Part of a small language model's weights.
Size: 17 layers, 12 heads of 32, vocabulary 32000, 32.4M parameters.
Architecture: RMSNorm before and after each block, rotary positions, no biases in attention or MLP, tied embeddings, capped logits.
Training: a variant of SOAP for these matrices, 499M tokens.
Each number is 128 + 32 x the weight over its row's rms, rounded and kept within 0 to 255. Layers, rows and columns count from 0. Numbers have three digits each. The size before them is the row's rms in percent of the matrix's.

# layer 3 attention value, 384x384, rms 0.0729, rows 158-257, columns 192-255
104:069129144131124118139110131049133108132087149113120099082130152213124160136072106168156134147125131078096132120137125114124083127141053111173165108171162103136095112179124085149121126148153137
107:077100089144113107125135178136076111073114139116180075143163102180161158091096129130129140093134111128133147171225157123124156111130098123168130127156147126158102121146125119206163150173105127
106:084125069160202162091146082184135109128093178091128104115117145136178045126084098171160144123121185137115110109132110100096087114106102114089070171185151102176086129073119157083157185139157141
098:138124085113067150150118044111177128123146135112138090177132132181144164069118097078134140115126152187130093146152097159123039130111083149116145146152157127145133127092149087136209070143151151
099:141104104122114113163138061141178129150181105110186121144111076160098201133138165104138130128159109211139063102137125159104170166120059178091085071163146188109111178141143082117118158132156158
102:100068143115154137142144153153141093123120179067092105165144108149138140108116117181134125200152107052108161156143185137023150133120161136135133096146095066165114084113111131149149131148149101
091:118136131188109100091116100145151052170141126179111117096080106080048104114142101178116147131128100148125161119106124103133154075056155128174155120137128058141150125127116084152092108057116112
099:123160118127152144116120144137156145123149152125140140176181124160178116150111107201109157152141068140176162135134147116134172115216103119151172142102116126074169111141164165117174160104106135
104:095140129142080107163146060121095138164069138144079144111138172117131100088151085056134137207143145124123089136173103124166118105137123096129168162121078118120107125121108138109171059146111144
094:154152047114083147132130128119134124184169127138206099133104153180150145116140163061104181125094200154085096136138169067114089080113161130110128164138182198154101082077127183134137111123163096
103:143120131180174083134126164144151139144130104094171133082104179112157161191157155133118139097140136127101143083140171105113143178118129168126148110104078153119104097166189153158132094111124093
100:098124084130095123104090119151129169036218172124124140144138138174179100111110126137129090141169138082130109161145114155131121154148175148143120094144143148158152124138171143081125133088108152
095:165111105126136137199127204173098127123109114139129155157076078062133131158102149125072174117117131104127144154130138084117150149123090181149132095113112109174107117106103189166145102109130157
101:086136165067153114111180136102192161126121164120099129093156137143148138121130131157134138145110168100130170136158090145114216125120126129111182135127172139109092161141158117149134122134109155
105:161175117111113097116161105142174128100183129136128125183138179123158175117139194131119103071171159152198098084140141137161139128162102220107171148160186158102142091118151158126145095098059170
097:130075167136109107170154104079161144140148126120096118120107033110184150165106133077145093128139115124113060114115138106144159137187102143165138085097095146106197161124159140149155108101147106
095:152147093087131097123160152174133153078073116126102088155160099155094150150121110166166111145118086117145151102078169141095250129197126119151159065083111123122137166096143118106088198163110171
097:115145135097099161145114106150122080160144088128146113197165080103083126126101137134123131124099065110181148137133109161136147097117101138140091134103041187136105137184080134170083083183161164
107:106124104140110099163124054091179153098095097086101055174109080166130162088107148108099112130140157080128112103108066126171123114142112124121125105132118145042156119085095083133166101126055149
100:108097129135110196189158132128118161088094151105160140113072056094101140122117111116194119184121151140066129109159132151081183174145118060121121095103086120109160132147132162188123143139157156
096:092092115150109129123129087112103127139104153104119163124121113109149086135085073095139102138178152104084134160191130095122140199150077113125091061117117038124147135086084120186142118142158094
099:110102118092115152036124207127125114151148152126156156093034197119090133170152060142154095107088156145152167182109154105155149117083158127133141179117197127075129099106150079120081134041157148
099:130089080156123141088110081116155133142129119093138091129095126154136136137098167126089140137108138174164072096124121140141151074126154144126161147156118192120113106175148164141120166092179126
106:087092178174137131138128142161109148152150110199106168077122138117099200101099132125101071107163114182109139173215089105183150209138150126142100123101147100100138101094139189087133092075126086
103:170084091211133115157130056096111117098130138105119133171133080146132126101113201107183148123088141107125000095144103096081079164125070146137136157161145148123138141158153081105099146124112133
105:129136189127071127121156150132145094130101134119138135115167122160084191077128133061130134170147156107026148168165167140128112186145157162203136118063123065120071157128151126079170133100111131
099:141137123159172075099119122182132104152116113116077104173169097124058146166032205110172111054103130122146112074087114134062124100153113140107179115094146135121126178129215084119094128146130145
097:126098203174124164124136135126131096194075140153190201164103135059094122119156157122141148127085123148116147160127044147095126120115171141118156116115158133117140126159154114126149110087098130
098:163104119085125164168116187195144088107129154150139145144131107137095151160136169186158123148121112104136100107151109126082150125128094133170086108131178108141093156088189158151160140168126101
104:096118179073165125087120130183123130108122060131158108142152089110077155120152153191108139129115101121102157144093173154059136154106068097116154102119136089115099128145111165120127147150143135
099:101109158132095174129109126153113132122133157126192052140090170149124172113147160097107145129069125136144143112122151174154137127048191139128047136088155120188079113152112126091149086157147146
102:123190129082140107146092175162118189185117110149115110135079121138173146115131108131145075129104091131143156157124150111133160094121155141156102125127158168142157118103157164078133085121115107
096:101146159101149135070112142119093106130102153151119108086123068107100102175173169165102125177098097137093159093190131126131161115138174061151162115109118131163108091156163096158121126132186167
099:097119111136105098160149147182044108112121100107117146175128107137102105114136074185098137138158113061063175102122132158113098146120138125124119104125065098116113121159156125100174091210135097
105:154128107094142098148211127140098123152187093117187100171086114155116141153136170118144115134097191069095147142164135212131097092115093121195087183127123144148126127092111113130118104134123171
099:069124098145126129142086169109135162115057154154156128154126151099091075131114135130121061131180121103087119125117166115156139133149142112138135128132113128091133107097109146116108082101121120
110:157121137117113176023072130093107157139132126117203090157146114143169168148094117051099108131123174100164112089096134100137145136120099117155102142118092095157110120096195194111128141096112128
107:087174144119121137150174187102161143148103181139137183127186112098126132116182156134116134111107131080140114120101193117104146137150070154100169147168150171138119179102140122086150143169097129
105:169147128190108082081122123149158145113082143159158083118072132053155027108135115129117098152081151095255103161110112140165115113143109147074083174078143129121126115103159150137163139086174143
105:053160157159130120136206105090125132159166192096144175087106115172156110127145165067087191122145094117158104108118123071153126145175148129147138110072103130070147185151135147104186173161112156
102:086156185159139034164188078093126149153182106112133168101142077170163169092150142111068125165170086155202152149159113168150126106094086119101144109136070083095135162087085161137120122170181109
110:106114111140113131112143117090146099102115183103108119119151112145131152139134154110139160115145144090113116101082127083115139197102185122176146113168076150160101125098186145063082143155086113
107:217184107180137123082122077129122100174114152183092083130060136100120125114142162112138093178043165114148183121094076115134124141157118082120112097167180129128131112122180089131147160150243144
107:140087172127107117141079185195136092123112060153089103145115154071121102123156130173131113115123183092105123153146151152140120105117108135153140125077194158111170085136170032088101097143139123
106:081110117100119137131086134163144097145118115084160124146151102208124120111164085113123096168162121129100140126122152149103109145108191127138154119126120153103167137150070117105142139101100142
110:130066105123060148124091133163134167160148084131192097144094097124136135189146169067093103115099141131156123145170130070131118148092128111136147157129114152089180143069139148111078091149177097
110:107163121171102097101147139126087083121130115176129080099115172147140141114052167131119112153130132142102116132092119105185148149086139159123105051169086142160106077141088080096076087133129090
107:082156149153134125136130105079157097154122125065116057133127135130154133131151198110119162128135114147156135085057076161188167077149113102140241153083134196124166171086102165091130150173161146
105:108137160132128096132216139133171102182175105139134187152169162209118136099085150130150085175070106068142166135135160141082125179121081167116175144137080101114097166131091174113109118126121083
102:169097085087158125085145165119121166095086139109143122125130159118113098099129142139136146160064152134153082116113126068117086126121101188144141158115117166078094203141078170107184143101139113
113:090135089109149102079111165145183082154111121121126165162142181172095112130116133132142123111150048131091181106160132140128136144145095074161107098127117170149087106136103136079130111118061114
101:164149096162155120125112112153115112104167105089149152132148157147122168093169145082148155202140097068132094168194139143143154104125113085086091140121207121111133097133199152152089098155127120
107:085158087135190168081117140162146118122166114145090112110117153144111130106135049191158157204123136145065130160117087179119167089103098136113164168077192169092114159103101131122171137113153179
119:151174097149083063177178140122102137176127180123127087098098140126126022172073157140121130118037144099119176111125092151109079131103112085133162131115148076157143117105123124163095156173210107
102:138159130103105109154112117137082110120108108186136108117170134148111141129091117146105101113124126162077166066148116106135171205106130143083184154110083157140116087165136152163133070118138122
107:143153103130141155131093157125123122111131167111155099169105109117138107125056114181125072068129145148173088131106091163114096141122108102109147129105053117124167175118147207112118150178105168
110:144142128106118103129102127108127121139114152095144106158129170162164092167111170128137158126148213092169186118120137122132103141184109170128188138120087169124185156091100097068126118096123069
105:108131120127133093095089095142121149108162138094098208062104114071114171124123110098128143146085131166200105119125131149143157137146168086093120117116113120181108153127093114121179116127161182
104:068096212115068100107125081092114131066115099147162183137157090151148140126153175084078164144118078139140126140145122113147093109069145128118137113074112147123146205163105144083178155062099093
106:150111131108095118105099140194157123066160097116128118135141155129095125197118164093114101082080122069143105132177129156160085155117107108116137117152132093168166110125132095112164078118140139
111:145127120134188148111119117176129190095144114109111123151121162095134152090090166126088151164102136096167105147109129103171164114078075135106101164101123156099139122091145073134166112109096112
107:162107177138100085104159129112112097165162102068146124138081141114103127175127163105060101098129085143133149091134132134183041132130126149189146077115154171179102078166101099090096132116116119
111:113169164072149093172166076213106137103173185143058133147175107140110144133132132112155189081159153148088138070111151109177110137104186160114123101080073130141074096156151061126166142145120158
109:096123081149062103128119189145120136123158128132120134083138103159153118103141162069192125112162116165166130122201112155137101149118157087146172145099117166148142135184095188117100175165166130
108:122065164108114219151119108158165063148145118178115160120124141118159173133137137102155114151094057131130156074135122132098121129156068123111166147092131128151147191093139155140220125096140137
099:150162149161178103110137058150077126152140110145055102104125055161074086117133080123105114130147124135094128105149105130120116083155119083187135084091158142084123116170106166164181151132130167
094:112137147145149174155090115081162167123123129111149121113109096152087123084199112203134120143116052092135129146081095193104113165131144128130108076178170136132140181163128150070117189123119124
092:127134160131082080137126107092087156090113108140145057167112182066140094170086119093149172103093127140157123195108121147212104175193145191134107126103121139118152130139067143136146131141066150
098:180117121168134109137132131179124131136093091091127115122123149150174131143134161063095153168111120151113157088177132135173086166143120154135147141154121166151146126123109152176134120159147169
094:071135170122125109125135122176158115140164079112129089165166180125136114141057129103108110147092165141153144120156184169155094130135157137146165116113133176106045179160146179163127149174141109
092:061156139102105132113143115118165130170061137101139175170154111159191146109103118080120125094093079150175166129141115130131118126152162198090155179097163164145087137152170134045138143124105037
096:130150104108152197132092091141094131132129163140116058131140148123156135185117132155068126110109219172095095082159159099134148139125154121095131116135111148169099076184140111118166144171194111
088:127175083164171128214120114074117088136127126127172149117174142169083198142136184070136140099097067100124148105166082180089117171079119195138124174150133147068142174156195130131113091148129118
097:085074102155164173068148080140176172118131100089075113121117087105113169122123133072036140101125098075115142127095098127124109033120131085122133135125170151144151162138160129171136117126124077
099:141176103198136131160100141116166095133156146096119169162136090186097137121114114172130138149162129167116129112094117175111103130174172153145135067104098095093099103114131095069019162120169126
094:077138146106105133093137158145080086118114077092170107044200141116139107140112108144141163176081143122141153110108115123186163130124053133155092086073153101150071086145111182087120195110157093
099:134108160220201114160128079165077124163166110152179152134048106151083178149084097089123089128139128193157157152153107203118084138158105133067138111202158084130130119106218154126083146142135131
101:103121153193145109130114131121182056146134115123137150086118118183089161097125143103172072130144143172145085058096138117046108090124089088109088105130077106154126138162119158135021164128158176
089:132149161057151145097135084117158202094137149126167038112150115221096137090132156096089121131165100109135133142171105103109154134112122147155145127184160125132120172095124128175154170120134117
093:107230127143135083146174095141148143145111129159119161123156181130123185129146197163127102149099152109129131098107092138157183156125158102140154091152085139154162165116140017151119128144144077
098:120114153153077093148094140082184127088141140094125176173132106122079177124154135195196158195098153167114097135094095176091136119141104128112170152185159087170180095094109158112097116092104136
093:130191126136090102100098148134111212126145119144155086148137092217122168109126201164174121105129151106124119160144171131174143096176116151098118100109075111071120138148085156120039099133109127
087:117123119138171174171173082066144169177160136147109087160186139120145059096108154128126133114114143122133111167095085086185061171147137125163153115164097178132117156130121070131111117101098165
101:099094098085129151147151171193095083103113103164128175137074108120077150096120143156105119098069154141088146090124145152095144077117126115133163071126175165133140057112192149084130135173142117
100:170136119147145106228075099106103124159100117120106129095114068122103171105163130141156108159100096124128078101159056073090037092142127086138173114167106155135151175156161141076107150132064148
093:131168087141115129146129089158104111135095114152096083109112126064114045103142166166112141162134077155115110113142131119160118057147164147136180119127140139147114060163087156141135133107155154
098:058144107111134131126133092114121119120119071176143069184183148150126077048110148103112148136125110109113193105131036171080142087072169120118152117088173174144078157115170100164169143125121087
095:095144064150152132149109138121115170114133093132157108143103135151194141147139220154122178095123178091130120118099107117139169076140135133140123152151093151123110164078185193074094143121113139
096:177098127106125126092184112087100127171126068156122132147112195079146066133140150130099070151184144196182137069164145120104134089097134140043134159131163136132101095090131163198140154109112147
092:136130083108098122098091192187116166212126126090111116152149130075102153136163060064196158170127136160167147175199137103092140134119186100152130120118098147072137087130120106073175094157088144
085:155065088135120120112116110152106074125132097189139160141117116131161105115048099133096073065145078198091148146135095145155165092039154162081160149085125131146129102130155154119146130132167108
094:213117081124174192125121079122133109174074135127130097165089148111185083121103147082130087060149131126130155112117140160121141110085101135101157147134158208107134117155151085114135101094127144
090:125152117066152107162125103100107094134129150127151108100106160093134172095190116182194170070191150140119122109123172131115170211137127146153152104191153111088110104188076117092181175113109139
086:118148138164099119145099161085111121111133140126162171179094085164089131153093076111140110143116157101133103134123139193154110155159125102088129100091172084150095159162201145051117101127125128
101:132132130126118142150155091080139123103187076130186107175106107118137158129134136105135155131135132098087092152142161120054151121129090132127101176161175090170145144127075140115111105122122105
098:119127115122160121082132136161132128087169153199184102096101128161097099050159148141153119135146099159097082139136122114137180143068172162080184068131097144108118128094106090102110136134135104
099:168187061073143150152074074121122134103050094082138117126140111185171133085158110143108153137115114081167115119130097150157045113155147117146112090146140112098124126132157118080101171145139114
098:091138115116092181110167183076185148115097142167135157230139144122142100108110160170180119134103157140090110148133120150097162141114106104126139157121127113166191157131100111169144124173213124
093:106110074159116149143107134089103119168149131087186103108080194117148169116134134132089128134103053084149180129161143139153131165112117129107128150171137062097125110093151106117040099139133129
095:114103127110084113102126177134112111100137108157105132163159082052082117142063107119104131106140145109107166177175093116134130096108087068077083101206127124094122129068190115075110131140121148